Weights of a small transformer language model.
Architecture: RMSNorm before each block, rotary positions, attention and MLP in parallel.
Each number is 500 + 25 x the weight over its row's rms, rounded and kept within 0 to 999. Layers, rows and columns count from 0. Numbers have three digits each. The size before them is the row's rms in percent of the matrix's.

# gate: layer 4 MLP gate, 576x224, rms 0.0503, rows 67-141, columns 112-167
# up: layer 4 MLP up, 576x224, rms 0.0504, rows 67-141, columns 112-167
# down: layer 4 MLP down (transposed), 576x224, rms 0.0505, rows 67-141, columns 112-167
gate67 099:489523508489513479502512518552532491484488555518487511530515519456521497517508463489509491551528543490480477525490458480503525494526544448530490520490536532507492429518
up67 101:477522471495514479480494532480474529546502545432478499493484472511484538507516516506485519507519490516459501462505436491510521589520498453490516511503524501513455511447
down67 099:512527478512502520430465530469502470518453467511503487485488507513524513535498481523502552522528513517538508514491491454558488492492501497516532489478515496502506514489
gate68 089:491489496483509538476489445462517523505481543528504502487533510527491485517511501498540583492493547484523514450441493511505517512488505545484488508477488463504493457487
up68 095:514489489453533482487527470501484495499479473488516520473474519488510490450480552501538502489474470505511541490453538485504475526538526467508520502448522505522478475476
down68 097:483497489521515489490509530503498475442538476487537530472496506531554537545516506491505485438486503513514502466474497495488498516518513506479516517519500459509484525496
gate69 099:495478503500512542552506494476551477467510476487503525543498549514508549496473508539491515531464521533520505448540503519470534480498451523503495484502503460500468486534
up69 100:517500477500519504512463508485491511495479511491505506502507524513517515497428460489504500489476516459463480494522509493508496515470477487503479499519482481536506484552
down69 099:485480471517469554462557513486505503494500493514468522477514473488486471508464481483490492504470514546496486504533525500492515461474506512554510512451511453559504502475
gate70 104:483520509509500485556523509499511523497494457494472512546531483518495499551450480476480513504545473492518509448514485464506500499417479540499495553471504485519523488520
up70 103:478489513482499527507489518525513529473470529538512519504477489457472469514532542496494528528516484508498517511526510485513494525502517467530459478505501468518536503492
down70 101:513516501469465516491505492495527488491499485511457499548480532518518510448535470501497523528492477492500533530532500472506474546513514486518520526479513481518503506512
gate71 094:475541521498517476520473459501499510521481477493492482503462494479512483482467469481517464468508497492508505557453493472555528488506501509450487485525478470530486499509
up71 094:536558526481505476491474436549506523483499512531460503520515517542519493528523473536487535476502509502479475474475513497501520495454484486492519514504513536455508536445
down71 096:503512542519497520507526499537485549483530521501480471531537484493537510484475508511499430488518508505520470525440466486517513480512500562487521501523477491519510480534
gate72 095:519495496500504491544516504505514516467500478504484469494477520460551492512505521457512493522510499523495534528533498528504485492495506498529535522500480510500518472515
up72 097:500489508456492493519461452456489487479516475529490496463505504489478533503517481493506530467505494472533518470521569537517519496496488500518498472520502494490458510480
down72 097:518527515493518495483527474479436517498521563526504526496492499525501551524520453532469491486500460511481456467462509529493495513508492484482491490488497488505496510506
gate73 103:502499515474495467477494525486462456513480509521492491483436506505464500525506498493498519451539527519473497513471511508440484534487450495502460536460525508482510512496
up73 104:498521455477479504504493525493524519507507502534479505448467534520499485500467491510479480462480501509501514496492493444515498499472490483443493499494550514498460488554
down73 100:526505518499498556525529446490486565528535507474501489522438501501507501516490491513525464482476541497497516481487471537497513469488513529486512444490497496495476508523
gate74 100:513489508526479494500536486526472488499536476461534488496532487460473482539522504516494506493482507480477531514482495522478480500499540521513478465467481489546503505511
up74 099:550513489499528492566473503535482485522522496501487477471486534527532500528525493509489520492487530511477514510479491486493469504484495502505528505539490506483545490492
down74 098:508504502461515517519494516512475524475482488498497482511493466517500464519471485471449553481461518483478532447537463481488477520501475461539501478510488448530526535487
gate75 112:481565507488479477482558525491461502493521454512502506435518496496472539504529471498520507483507488551451469492471459520491527529472500471493503498496455454476480493549
up75 105:507496472502482499506489468500473589470511514515543492487521536499489503507519479474530442513539531466515529510505488532519493483464497503530511500479499510525502486499
down75 109:494491512491485495532467546480518534497522481486470526475521556505491527483494512523506490501505509472483525506503538507491518492472520498500528496504502519486509470548
gate76 103:450502509479514462480516537506471455507473477503461516498507552497520536467509528529493471514500477490547503495457534503547486514458496488465531495490504514484519532514
up76 105:490504468504516516472475498542489525504497529504520521507507502478518498519478501451541515482484491523522440485525485472509496524484489479539497497506479497530493454490
down76 100:510480509512463522551523475497517525511512525507443466482481493480496516519465492492511474486529526505474492491480518456519514526459432535516501525506505529465471478518
gate77 105:476531503483487486507477507451514484508487457457435484518461478480504519511548528489507536525479514522507460485468501483499496468510438496481534517520488474488526509487
up77 104:501497517529479511485520498497474482494477458492486516496488496482498481529552442487498499509498542504484546466500511481498487471520517500535504547468490525463503451436
down77 103:485515508484469503481520482475535507554535506551475511518488491484476468511546504454489528488491480454467491519514539478520519495578536529482505468515514516528506508503
gate78 103:513526527504453457476515511459518552503518518516507504482524503529513472465453491474487492498526522521529475529504509514509536542496463492463514449495493493501479497487
up78 097:495504488536537529457502469533511542509475514512464472530490484542477516476493509504473493500447502477508494514520481516506547480482480515516476546529531493470529505494
down78 101:497474525495477530509517481497503522441531530533475485498517525543518493470491505529520557449552453470496520471534510461469485487506503482490470471507452434521470486502
gate79 103:481557514529521485472520473529462494523490499533511503490531526498466470496501496489484462506534519480468467495520536505493485467446510518527491484511477503467515493505
up79 095:489545493495518494506498460493487549492457524527491475525514492518526494550493502492502479511476479486488440490499514531500498487484488475552469512512506513490527497511
down79 097:463500531498543518478503462484476505514493500504511512500496442504455503445525486468504483505501472479536532544493547522473533459515526502520479529471524486517483512471
gate80 098:540465521488544447499497531511510514514478516537449471485489481523578459482497523490463524469528472451516510486498514528526533511515518483453511465493505516495502547529
up80 101:513478488492492543454512517472468461491482490508437498446501491446482538484456520471477511491499474511514492517505505513473558495556495508498472493532484521467493476543
down80 097:495538472479524538511545487484485522514484509509493519543474544501517517531522504514479493463533481492474460490467506501503467504507510490540511489484447469521489505537
gate81 097:523492487509507503531548533528529525513506510508483497489512483495497519508504477528491525498499541488518434542498525493498520498520496485513455459548462477545505522508
up81 099:537496453492481510501509486465510518486513499479446481468504522500507491501513534508514516482466509465549511558490508515564486501460499481473516524472497522513479497525
down81 099:505513499488532451507566503475507468510492518501493505472547478515550549469496512502496472540489515507474538509542471496503507527478475555506517492508527460507500538467
gate82 102:513480475519495527449520458488528525482445524497473587499528501493484543452509511481486487505527548501470540477511512474520477527469489515487479508514518537555510487513
up82 100:523520515537537534532458497456569514524508557523512478523510504465485497482564471478461497524480532500469496462456522528497515467491506514441497489520535506481485509519
down82 104:505495506487537504529510501501503520542505475496539498501489533484472502542456468515509474459483476492472442486496490517519475432482513503497520510483487537527511517534
gate83 097:509507546505499494481513501460501486516488467495550481522530480451532509511504535505492520464447492525478510465499515505468517532477477524504479486510504478497541511499
up83 114:530513546531499474509530511500541481512537447466509458471487533450524536454479519528483478488487479472523501514492528503507489503468466502529518497493481501509540471532
down83 105:500506472537501503527478470477523534518523470529477524504496508525437483488508517504512516479517486492478487525534527540536517481509502512461474535521516554532528518541
gate84 094:469515500514507490509502434523484501497493448508495509452532551501489507546497488509556505521500482499469507512520521520507529522531525496457514490486482452518489486537
up84 098:481491528515511484464520473520498479535481510499470526496512491507506491474505502544521493503477466450473491510547560504467453503526500516527500549510473519514516505476
down84 101:500493497513528529516525502504494530486512489448523532489471462481517491529541551505436484444515533450500480518493546508488496484474494542531519490536509549505540488499
gate85 101:525542500480512471477545531530493522515520478531447479500500509459497456484508485476505483521512492498454510462545491508496488570492479508527524457454511495505527518535
up85 100:471514514480448532505489492502471512512544491472487490493479501440548516495536488474485537506480474519526484473547505507470521463568513490484513499509478507456491446455
down85 099:521502514467503457479473486489499471496467511512521467515485515493512531473541495501504503484500475463530469533531463464543497466490450527465520484512478502443515568539
gate86 092:485517504507516496539466497478472514467498500535509528490506495481512475511454560512503538532491532536517496462507493456498450482490476436494512497499498512493463508502
up86 098:508507496450507470513459531503498491455543508499504501524493550492528508484521478504534474504498460444540494487524485504473522530529517516518525562503470478510483490491
down86 094:534480450499441526518516516483524497518500512511542515508457470471517515511495531559523494471553528540507476490489493496519486483485519499477535482543483475470479487503
gate87 101:488465499469503523485531509511480451501497497489515475499479476496509500453497535436488512469525493506479525478517463534551475529498488492498470453501489514481491493513
up87 105:494499519507453487470471532503493472515532466508570488481520529458516498469498477496519505469440526441480496510473503496453489484481477487514509474490481487487508505478
down87 098:480478470503467543533516527512502573481511498510452487480503471517514454519503435514447502526513521522505458501507510491516544507498492516505504495474487499506480490478
gate88 089:537522468480490533515471508492547543505514476541530477507510553526523526514514462515479512515472481475498500491494506499451507508518502467467501445498484489539503480505
up88 096:495475498539503515526475485500471545487493466471526459506489452517521512510511486515478497524490472508539512462546491502476545499498520476526497473537473539532512537502
down88 090:501489541500482492487520486485458481538483475512497520474480515475522509493543503491444476471495525486517470507525493473545468508489501503547491514548479478496526493510
gate89 090:455523519500468514478534520525477500505511499530519497501504495503474514470501482501502524495479528497488506498466518514508523494499558500481469455461528445521525489486
up89 091:483536496513489501475542537526448504511507510516496486554457533526506515514515473524468475497551507523472491471489504503542504489489485521520514450497506530481501459510
down89 088:497503504517455486446497460431520505481522516488473510522490550516509508514469520500460524483499482478469531533532551492483485509484481455479495503534465513481531527491
gate90 105:501517512454517518506520500492498514484521500520478516503524494513516559505540503494503499472533471511432510536519528482444509511533492498537523465460520483492506501458
up90 106:510521508492451502478535467478474504505489507505482454486508475505541490518511503498500514473504458427508531481526536500548483520513533519494454494460478527500510493503
down90 110:503514501481476523494510492505545484519449534538511477483486503549497460518537537504469556459527495490521500447488532520457465530509433550460487518485486498485518489467
gate91 098:507489500538468397529561464526545489490487462443528477512472509523483463506500512492500503510486509517511479509477434515555499516483505502527512500546481483488509517488
up91 094:463520511509525506492535509498498497486484547490525478521495487493483467511461508504520483509494497508478517460508519531517492482504493474486549507489469484465487543496
down91 097:495471513496466536524472496516524458466481467470531468508504469474502520474545493478495497500524496545525460505521462518499531524483498497510481517513464475483498488506
gate92 098:535524529493516491469496467478542492502485486479498516489505501514516509505489543476488516495517508482488553571497487504494510492517518447474462545542496536472491472475
up92 096:477453509495501520523496540508524506511497511522504485493488517451523486542522510471472507473490507511525480509503532495533504527520493501525469484475509468520455512511
down92 098:503514475483507538485542475531482482472509497524525509488513537491491475534522469472509481448496504494492548512506525489503470510502540520491509468482528437424524502520
gate93 099:429469498513486532523476491556533461513529444528529460485519490453517497524485544488519529497467540477526501499497486486503464449469531508488505482472473459478534530464
up93 102:525504474497507483491509436461473535529488549508499499541496518523513489510562511490514505504526552483509512497498473486478515460576487510489526488509515526495479480478
down93 101:494501480439533517457501520532479501509522484512513523466531481513487470502510469596488473521473473473521503475502503481496478501533456507516483466482482498465514509467
gate94 105:477498434519514503464507530461492468519489527486497492503502488499516493483496479503518524499498489463482477487506485531509513479517479492502506515485518535462543529526
up94 104:486472517470505528481450482469480505504462507455523499564518452479492495509485514497489504553494471515544490522509460495502495485480520483516513529455512507504468494464
down94 100:512482526501534535539480481528464532485479504506506564524454500498504527515530504506492501558495514483469472498451502490514508526489508475473499537519548434473490478493
gate95 099:503524490487526517481482555500476541467545467525483532460530555494487501486515531478447474483505493492485528449473476500499516518463491497531508530551506537531526472524
up95 102:522493507529513543499535497497479482478486479490509497514503465527510519532515507520526478522534497471469543518547478466492481545484492506495452477522525557507510443532
down95 103:514538497498512523541479471532520520498488487499491445490468505510478562456531528524511513463498557516511517500555514530498469529499517546473513508499482520484499485533
gate96 100:526528511482515505524483498546526508518481504501497532470512500486502484498488523553532509484504487499523464487517470486482480502532505508495507521515491493473473517497
up96 102:478521475491486504514514539491528508478513508497500469486510520522481463541495506479459485515477515528470489458518498523515519480524495530476531505495523489504457491487
down96 102:510499488511485464505544505443521500433518484475502469499566466498549547489494449493474487563480490500512547504505460508484522532562508489515527502473520513510475479535
gate97 105:495526495493513494493449471464500483539544518484576497528508487515457449489506547511504471483505497494537438475501467523468487514500481520498481479517445495498509505502
up97 095:489499530493458504526473489492516501481520514532455460480525479534516514499531474467461462516494519474530513480539523496508534476520476483473461481504533493502479508462
down97 103:489519521514527463506496509452469522509506494505515455461473457471468482453504539532496477514502517487539485521524519544515510472480526480470513475515499479550502522491
gate98 089:468491483525454483444510490514496479513496471547510497532504441522492525487511509510488466505498542523525469499503449483475503486477519522517429507459506456514464502478
up98 095:484504471529533513490544520456496502486450499516468474550525495539454492513515530482500513471492507468546544487515443513569516493470505537492518506535537475472504500545
down98 092:483488462485504464467495473479525523484504495523476479502438499496470532469490490506502559510509497489502511513514489501508474495488509546474492529529524526494512498523
gate99 095:479519468513568487517479495503472517449469496538513469512492494482534489512487497508514498476455518518489532524483498502546480496474490458475486511508504501512455516543
up99 099:502485510482502444458514483547533514528526506483509507502483537501470543496495475481493489496474477545461482500530493546491539570493510512488511484522513484501523471496
down99 099:512490480503504499459510505542453516532555503493489468518492466516489513504481511470487501533522492461468478477471487498470492494460482465485515495530472511508495505510
gate100 099:484525467528475525513499491512503513488500508475468504572509526503507485456491506541510538452452496514514505464486453460486505510477521550496477508503475458509510488491
up100 096:499452520528525505508521490463501478494480508463491532513519456493496530479480469486512499493495518503499508486484478464509502484500449465489536468441451491532487487467
down100 097:480501549490518563545525456488499474509541511520539543535554504529529540503506521526504511500491528505514482554514463495476457559468516582500482531515477540490553500502
gate101 103:517499482466523523487505484480499481458466470494469510465511537497484482488490498476508510502508525518492553534475528502523521546519506511529513528508478470497531447485
up101 100:481480483475467518484480481527541536489520566483547503507508452476496489479479486498477503490489494518455505531505445466508487462488533499548499516487491495483527546507
down101 102:530484489453498507500470501516489508554529491497550493511528509513540507532492492456522517506515462552528458488496507513541524478492496488485487509543505477517548491490
gate102 097:515498528516501467483504473535488488500506478495547458550530491498485509468496542489495515516511510464522530511494524503536509485507490521513472502496526526509494522493
up102 099:531495495503482533501531495521534572482520512520498494511558477421467517508522496492471527529464492514477489507494503469501447513530459479515513509495500514525511516486
down102 097:484471487470447500464544478482492425524498490476512467516479491493491517465468501513503478517497510540512498483474491492466544544505500482495513530476502498443471493500
gate103 088:546437539489451508490500417497458543510470524487479511545509469513496468480513487479488496495485513457505519505488518480521491472520481490528514483532517523510532491510
up103 096:526507516529484520535534485508505502513453560487486486469526523490518517480479500517478537515460509482514500506506479469479511543550511501544512524544511530522509504505
down103 097:463471532506522531517464521531490427482499505513483507499505474478483476508460511495499525558501484469482466496510491462490496498527491497522519471552500511483493488481
gate104 104:526483475535500510509506507478442512506515436502497506510535507500470504538466540533525528496495532463507487513443490493538525461471517488480472482502466478494484476504
up104 103:488476491533455511508520468484546501498481486512481456497520520455495452470537487553513501513518527490465507498441509515509457504513476488462485519540519502477470440486
down104 107:471534510479488490496487518483508521499487474510478453528483521514538510466523524468489540517515526519461533468497465520475516498507467490555529533492486554502469522453
gate105 100:522525482511514487533474499545507483495481490517497531459499492496525441515474594504507495455510528515484518515514516542530560515497452520527524496503502512499504506496
up105 104:500509513509534533509551492500499481503504491500450498522488490505507458500557527504533506511488472464495500519521546489520545485456469512470499466497548479460503511455
down105 104:470520504483498521446538502520494514497481515544510495452530517511478540492529489463464526503483499490495547523481520496490476524496461564497472509535536510481526505487
gate106 093:500495511515527501523546531498533511508512490494472485529501517470555511504460545517517493532502485486454534476492511473506488482528508508472523495482490524458512514502
up106 109:471516535511520517529494473470517517487477459532513533467470475466522489536484495488503469487513456493470521503457532488521508491481459522452475502532481453474481462501
down106 100:532497552474509495472500520448517476455478503541533443475486491499521531468510478486507521535513483460472521501520549484558534542479466525537452496512507503474495488498
gate107 092:478511530467494475506480515547490523506521441503509520496543468507473482487527505500459447510527480497500484557493464493476475538488492523487501486501461505496503483568
up107 101:482521464500499523559525526497550530492551498510510528494492514479534502473468482512513560500519516526513462476518540458507498501480518472497516451468494480529501494482
down107 096:498503469532487548498486532503476477538514444452502510488510472522482475483491499534500525488496511492503514493505498504495470559501485503543531483519471432485511530475
gate108 101:484479488455500528482538541487492490467573478508513516500509484518498542487477493512533486487496536468457524455503492509524509489468463495540481533459467500509504509486
up108 096:472479454474552544530516518528484555480507490500497527493477494470499503463460467494515473452486506505476486489548516522522513549546488515535464528499448479511471546551
down108 107:471521508473518522477483491441513483503492478553507502506534545491489511473470488549475465510513480494537514525482510466509503474460507466524480480502495501489540469479
gate109 103:479472530483514470517508506479504511494468437489499492473513494498517539452525484492496472517499481494487485495492525497543524486467466468527498514505463518475482473506
up109 098:499473475512520499525536451428453477541505525497504507527484505484488490500513459519463487521474549506497486447495548516507476493520502509505473483482498477448518491492
down109 104:504479485444502489513484480480496471536540507499468482544494487542465540497483520513528486547479510463478552490534533499461499479486499466455532521515541500512479506495
gate110 099:469521529504492504490476520489508468528502466479462543470500476469508508544489497476511512474518527500490484502501525499531507521482507493506488534509496503529483491537
up110 102:506536477462484502530483524500513525523494510521513527533500467560492505526480489483493546545491493501488461483480520535486530531514455520456486472489530497480500502511
down110 100:529487514487516458472468557513489515487467476484535510458483487477494503499499509505505540526517507568489488497508500507487518519498514496499518546472509519492528495558
gate111 104:493476503479494485512504515470482474521532495580491536498480473490526516487536507486532519481507501474501509515504490475487457520495506475484489536519519448472501492505
up111 096:527536509478516509495523464532493477504572518472486499486452491498504497504521485501526502538553474552489478503482505477480475489488510495513530528512498535532526493517
down111 094:514523501511517500518507493507474522509537489486457530480512504513499483534501529517528522528474478480475517514511493514533461512526484535520488471523470493472506523539
gate112 105:495529459527527497519521499557536539507494458531537512504567496514528470513496506543513458513476513487491538504494492489503487506490514479474502514505457546494479545490
up112 103:493517476477494463524467470528479477532446509496534477466504476468469496489516518500535457532500482490556509515496560526496507504531534481463473417471516500523448527472
down112 104:524530475538485514501509504520506489512461500513438522518503429465477469535507495493490492531484529457469500491505533474510530480472474523522483510501497500525485482489
gate113 093:533468540488530462538482497497502491526494534524491460496499528517555472484491456514536466496505482500494518534521471499510497462503488468489478473481500513516521555525
up113 096:453457535527501476503510492508507510531497510511530473527488461491523492541489517493476479482477530509495533510471486513452508468497510494474495486530517501475485486480
down113 098:491467466497506526510522499501501527499533483432465519497483402540510487493496475524522516458493516529492477504471506517495470480478492555532469496498529489507477482501
gate114 099:512473541510505488540517520466480515483492536505493529551496492535483464491521513506503471502503543511539524474477475544506523498532491513496538500469537476525484497490
up114 100:484537489515488528512504527502503484550536521520526528474501492499533531472502493472511499519492534551516519538569485467471462509492451497508506520495506484485500498527
down114 096:482478474522473489514513496503553467521541479513524502525538547519477510499510496502493532490516543470487480478499557522514521527465463462501524477519557518503525499486
gate115 100:476564489481502480477528501517494484496482502497495540487506511475472507522448484519535519506496538548518490468531514539502462502549479531519500520502550495473542498479
up115 102:477507500436483526494465508509516478494526517517490501538445431486458442510546507513492473507490486496523513506453459521472504487489492475504499507524488495502459529498
down115 101:478518539517516530506527526498518517509563540472495542511491514503498488525498509545478506460531466554497454464526495464479519525479501505501495500488482459464488502468
gate116 108:529502481484533546503495532531481510499531525503503501497490474463502482497526485490526519550466513503499440487493503543498474510477522510453481529486485463505487485491
up116 103:525512534516524498471541527529542507493519492489524518525498529498465538476487476495516481521498508479489461510456463483497546501498461479528522495503573513499497511472
down116 108:515496548559526557477503529494524542504491530507535515472540524503530537490511487478453477538512487450502492516519521493496528447529510529544476469498491483488529509510
gate117 101:523507542504502499519503480485517548490545493478492488499539537508491534520475471487520522475507513473556497475501473491518495523505525488462498483497461524493489539492
up117 101:447488483514452495460444532506484478511477527535469515465466445509490530524532468547509501484489511462506475506506505511451478493497534526491482501503449520488496572504
down117 100:518478490504501470499483497464494489531518505492514490473503495499504511492486510458492475460477526491513495508498488482491512435481490561508459464502506508467492501525
gate118 100:501497485500532514499470521525499497542490495554507482549496533516519475514523520503467494505531484527495512494488470506516455483498489511504523461483498456448480507480
up118 100:517476535491517515492518527513503533504480512523476529496503447558521488507522478538519518507501489532530497537485501503529506489534528484503492505528473494486491510556
down118 098:535475469515508518511507506478532509487514470541502524520515485531502517476528547539486511491551513461531549466451452499484489483487480537518484467487465492495476530497
gate119 100:491465493509494469490505508533515471474532499493542468503514492515568463479505512554538479484502518522531523491495468505493496510495468481499466518535473522510515466519
up119 101:492488483497545505531482481464467499471481504517455475561537491477503491507498514524498514494476559433481481502455513448493523512507461493508505523525465458532528506469
down119 104:558533504455475504464519503545475495449486455494493487508478470478483534499487450483443502496485483506522488505461502507506499501484514564510499475493527501506507475547
gate120 103:525474483508517514570463453475497497534499532528499521534504527533510506504468492434456507508506549511515484528518473490509511485502505505511481451501467473485482498511
up120 100:496494488493484512502512494468469502500519484508462492482469468491514472497492489525521509503523501479488518502537489549555513523524504507524545506494513532452522511495
down120 094:517532498544514514525531538486469465494526481497495553501495504498493500543512490499449495501472523501535490513527487469489511504467531509510473509489471474548507488535
gate121 099:508470497501470485510533532504534544497531494523494514524478495551455460517459500478508494513480503522511438475515556486522502494477462515497482510485501486455484517500
up121 100:508478426487493453457470497553492489508513525512493492516505469516475531530459505492459504505453500484486579474499539484478505507530506473530501527523498493491525513506
down121 107:507500490489503521467505481477493509529501515484528508532500474486462507494440519462512509509510456445512473502500492483494500503544468543462524527507491463489481498535
gate122 098:473525489468540479509502515516493476485501555515507488496508484526456509478489491517480505490521553512542529521538477516473503507520469491487498498540433501483508530531
up122 102:480467501503490494470519480501509493478490490474494528513468525512507449476489491512517508512459497460459500516508461474512531478485539438461546504492495569482511523508
down122 102:511439510504556516458481484468505511473477489530506512482503498464516505508460500524549484515528556467487523522501460433491525486470482498508528506503508500452503479461
gate123 095:461473552466516476505518519492502465502489456513480524479535444511454487490511475488483524515516475503531482518460534543523501513482477490498523463507495509495463511524
up123 096:492457512459549485500503492531448452482477425508504508529528502516531486533541469454510497462547539481523538505471475499476484494504508523551523519480456490516482497537
down123 095:463464460511524526504493529492484511523499489478422528504506497539522514485475526520475488469455536481500477521516467461469483470571502542518473512534549516497488506457
gate124 099:532474476513491532508521504527471514471522502503526517498488462479515458535499522564510489484504476499500519518495461509495459495538503495475507494498467514494485504489
up124 100:521465496517503495526500482514530497489490509441511492478506503488494443501478537515479492471542475543495509546476529481537507460471475498493490511488489472480482565476
down124 103:524502520522546493507505475481519497503520512520490502527475506528463503507524462508496535458468523464541476512500513513508504513511503540489483462529488507480509451492
gate125 104:500522488509522513487485506467478521489466485495486508499514493451478506485445486487538532492495482490515518484559496537494500578491505498517482457513508470508455498480
up125 107:500489467521503482503486454522555524509497505515480518528525496525509501504515566529475558529498464473483507488520506536508509470506493511510507475518500518506479499486
down125 104:498534454543443493534512511546535519501508504521525504476531497507503556486473473484491501572474509503520490495544522483471530496490489472479491558460498500503458506505
gate126 092:543503514513491465485467494510526484499472460511512519481551501517465531495506505500513507488507511521490470501446503466453499565525490508503530522461507460517504462457
up126 098:481500468539511481522483494497547494467496483517458493489533496493494513469513519484501466530475565467486512508473511489471426475492484490499497501479494494495547486506
down126 095:506513519511514518462478530533513507493517464506471475478491518503457517497500536480511562460510508472478487526466487489501515554512468507534537494495519526520492486473
gate127 101:471471481499485511504475527531509508434523508503497504518526525480507482504483511510525532489544516448539540505553492492459484505522477469517474525463516466449539475525
up127 100:499479531492492520521509499497488439510524524554521482478464462474519440510504508444475490533495509534523478479451483500538531481468541520500473467524499461524423525531
down127 101:477517514522507505491502556500490500523534490533482528453444486453537483496478519522489516517490503439494462462503466533537455484529458487502526570504492538502467426517
gate128 098:487464468479483500527510472436495491517496524532498488490487552485499503490478509468509510485511525495487532501489510497531527494487539492485471502467526539541501501474
up128 089:541519480521524501476508462517492466507490478530519501514491493507501553458531530498459481495538518520515483537463452498511462494483519491493487548551503515476504492493
down128 091:464529521493555479491497503488538470506508485494471480523529464509502489514519514496543478503481482494505520468475470537522463521494521510550507496517507497484512539481
gate129 103:507489485461472513483476501519524484520543492463501525542491512517483504485495451534508472520473483537442527495514476536537492528561500474523507495503534481520541485521
up129 098:533456481519514503505520467493510505461489506549463529515511499496542502475490513480485512478491527531479546518533528497496481493505485512510485521551505513478516482509
down129 098:478478532503454468525523476492464508539510555496487507491518525486510531456458464537501520534509469474500526516478517518518457486489524564493527455529491502524495487494
gate130 103:485502518467468518499526516499506478483507536484543478526496501475515471523447478472444491513530534536493519526476484549509549557477485512519516481512531469510526544521
up130 098:502478534491491459472485478466514509526464481452546503465496518476507540474512489512530499478520496470526474518498557508508436522492506494528513506492530480497510565533
down130 104:496461527531516489485497509513520507542469522504463495456508499482487478517551554493493518499497521454466509541501526475481470489491536554521493484503490508512473546469
gate131 098:444500503508475502491508508515466468473552516501511491557475518519503492525489472541516536540508495491489486506493520479483475520486459503464456526490502536523489474498
up131 103:498521485518514520506510460512486509504501521525503499484513532476536498517477500546473559428485471484492514483503467506490468511487525539499539489458489498532488475515
down131 097:470489453513502518525510482480453482514502513540514511483464468470463517502522490456524463521535532474491488494520486484486488519500506472511528505485494488483511471492
gate132 102:495460501476522480526463530507491536534470499519498520579512509536476472516495501502505507483461522511464491525486457485496509533476489534486477500551490503460526503484
up132 107:530487493526482457465505498480534463509503467494500478518539503477477474487496500531507542518459489487467535540514509509494530516483476473516498506540504545485516510470
down132 106:544502522499502526490539470543478494477523473483489535481507444473534506453474483502510461494495468546508494511533548501492539447533509506548493496465534506491513507463
gate133 096:530459491517484516475516490478486485505546501545516517549523467536500525477491502560483511506474494484509494480485444461495512488473483490494494492506520502490513488517
up133 101:482484541539478481484502509506436520481470504477531549461477492503478529518540511518534468478542509538472564488504503511458497482492496481516504523477498482506489503486
down133 097:464501556507475493522484471476505488530488499456489509484500485466523534513545483499493526512538498496457521500526502528507498429501537495565544514479469486559508493509
gate134 097:541525476506452472457524510492518559509517465504498479517484490506478520509502544519502486491538545476521503501477482526485489462524521499475519453468490518458515551492
up134 099:545530490539502491508449484521517502530483526517502523492497492495483491494493502487485527471456506542507556510487503500495540483480481521467481462497506479537493492523
down134 100:501440502499498475459472499566485473482467502511469428475472509472519524511550502509495539474494492478500488498490513483528509532473503530512495480492520550476490513499
gate135 103:533523503452499513508490459554482500507506502483450507514507474550458518543457495488505472494534497541490543487478484498524501492521474499489547494474547441485501452497
up135 101:541516478430492541527506511543488509488515518579484498528464496469538509500496500533490488464481457503477532540513489475490492497524485524487590486501504510467461510474
down135 099:463522546520505521516486497483466486530510482484535502484513533461522488535510503523491542511477535540524514499452484446487514536477529508521490506513465556518509523489
gate136 093:525517542482537505540501444497527480504512535509487505466549533528492471463520485493432473475499505492517515497534457519498521493529495499493519449520491480480545542497
up136 095:463516514487510461508475500456524508535520523491473504453481522530503475462560509464467472515485488485512498493536525524482529503521499509472518500477509498534481499477
down136 096:454481502514471486527495461497476463533480511536525490507489543533495529488495445506460486513510498500548477490501526481452513516461486525492441473525481461475499477494
gate137 098:510485485485481493462465469512528496464503489514491491491448462514505542517526475503517506498505536501497510493515500494548473492504514503517484489497514506503522479499
up137 098:498534485498467503572472469515525471548441491547501496506464543512513486516521536511517518463486521510481460500477509506481508431459514500502512473468480479499505527485
down137 100:492477543532465502462547528489461503484556520462513459490520462476461522480493498547523490511478508544527486481489491518462461518494530433485500490530480490549501466506
gate138 099:455499538502479475506476503500478476506518527550504511470523487473493535518447497512502493507513512498522542479527532500501516519541529554500493441460471503485526491512
up138 101:470485493524498489544521498502516532501513479473515542510521435515492467552496483492537524484517480486496495467496521474533518456489503516541560473490465519505546490514
down138 105:494478531461476501482518502505480473526499496489519547470479480511541464498499501546551510465487479545511512474511493470515495507514467548487525496508504509535510471462
gate139 099:486500506475505495481503488508538462537531503468490502504504499446506495453521511505526540527541536533512530479487539525502566521500502467512483478521507475467496475472
up139 096:526575489491512501513458548491487504464492479467510492495517482501533470488459482486512477541480513547480474471488513492500529478540480496533530470528532489489533514466
down139 105:469488509442491519495527503497475495523502507515483524481524484508478527474504501472543504534482505540457536486556451517492545509537496546519480547500470492460522468454
gate140 100:503499470444512484502467494479492490526493519515507539484475513497491455520504490474533517509522472519512499506505465506532485510534505575545483452490472460532528504503
up140 098:503523438499516484534453534479513560510490504523454448484464559502513495498500467520519541506451471526527520491540463502486493514488485508510483472467503494503442550505
down140 099:514503531455531514489532506474486523512499530529512498501511532517455506525501486480536518472434531514522519514504435498502515489496521526510447521509522499523505451480
gate141 085:531511485511481490461492504496529489509511511490467539485503527466465489514489501499493524488473512485516486523543519489522537502543491507485508518494481529503503528517
up141 090:442492487525521519475515487436518523491524504482511479497497463539543506466485569466485502540517505491517525523561485511511525502459545478494507506494505484475454493516
down141 085:487513542542540541514550507495494497438535542484526488522479494474439470513511513457505519504527500519483547503517454524540484520497482522471494490499463513512470500514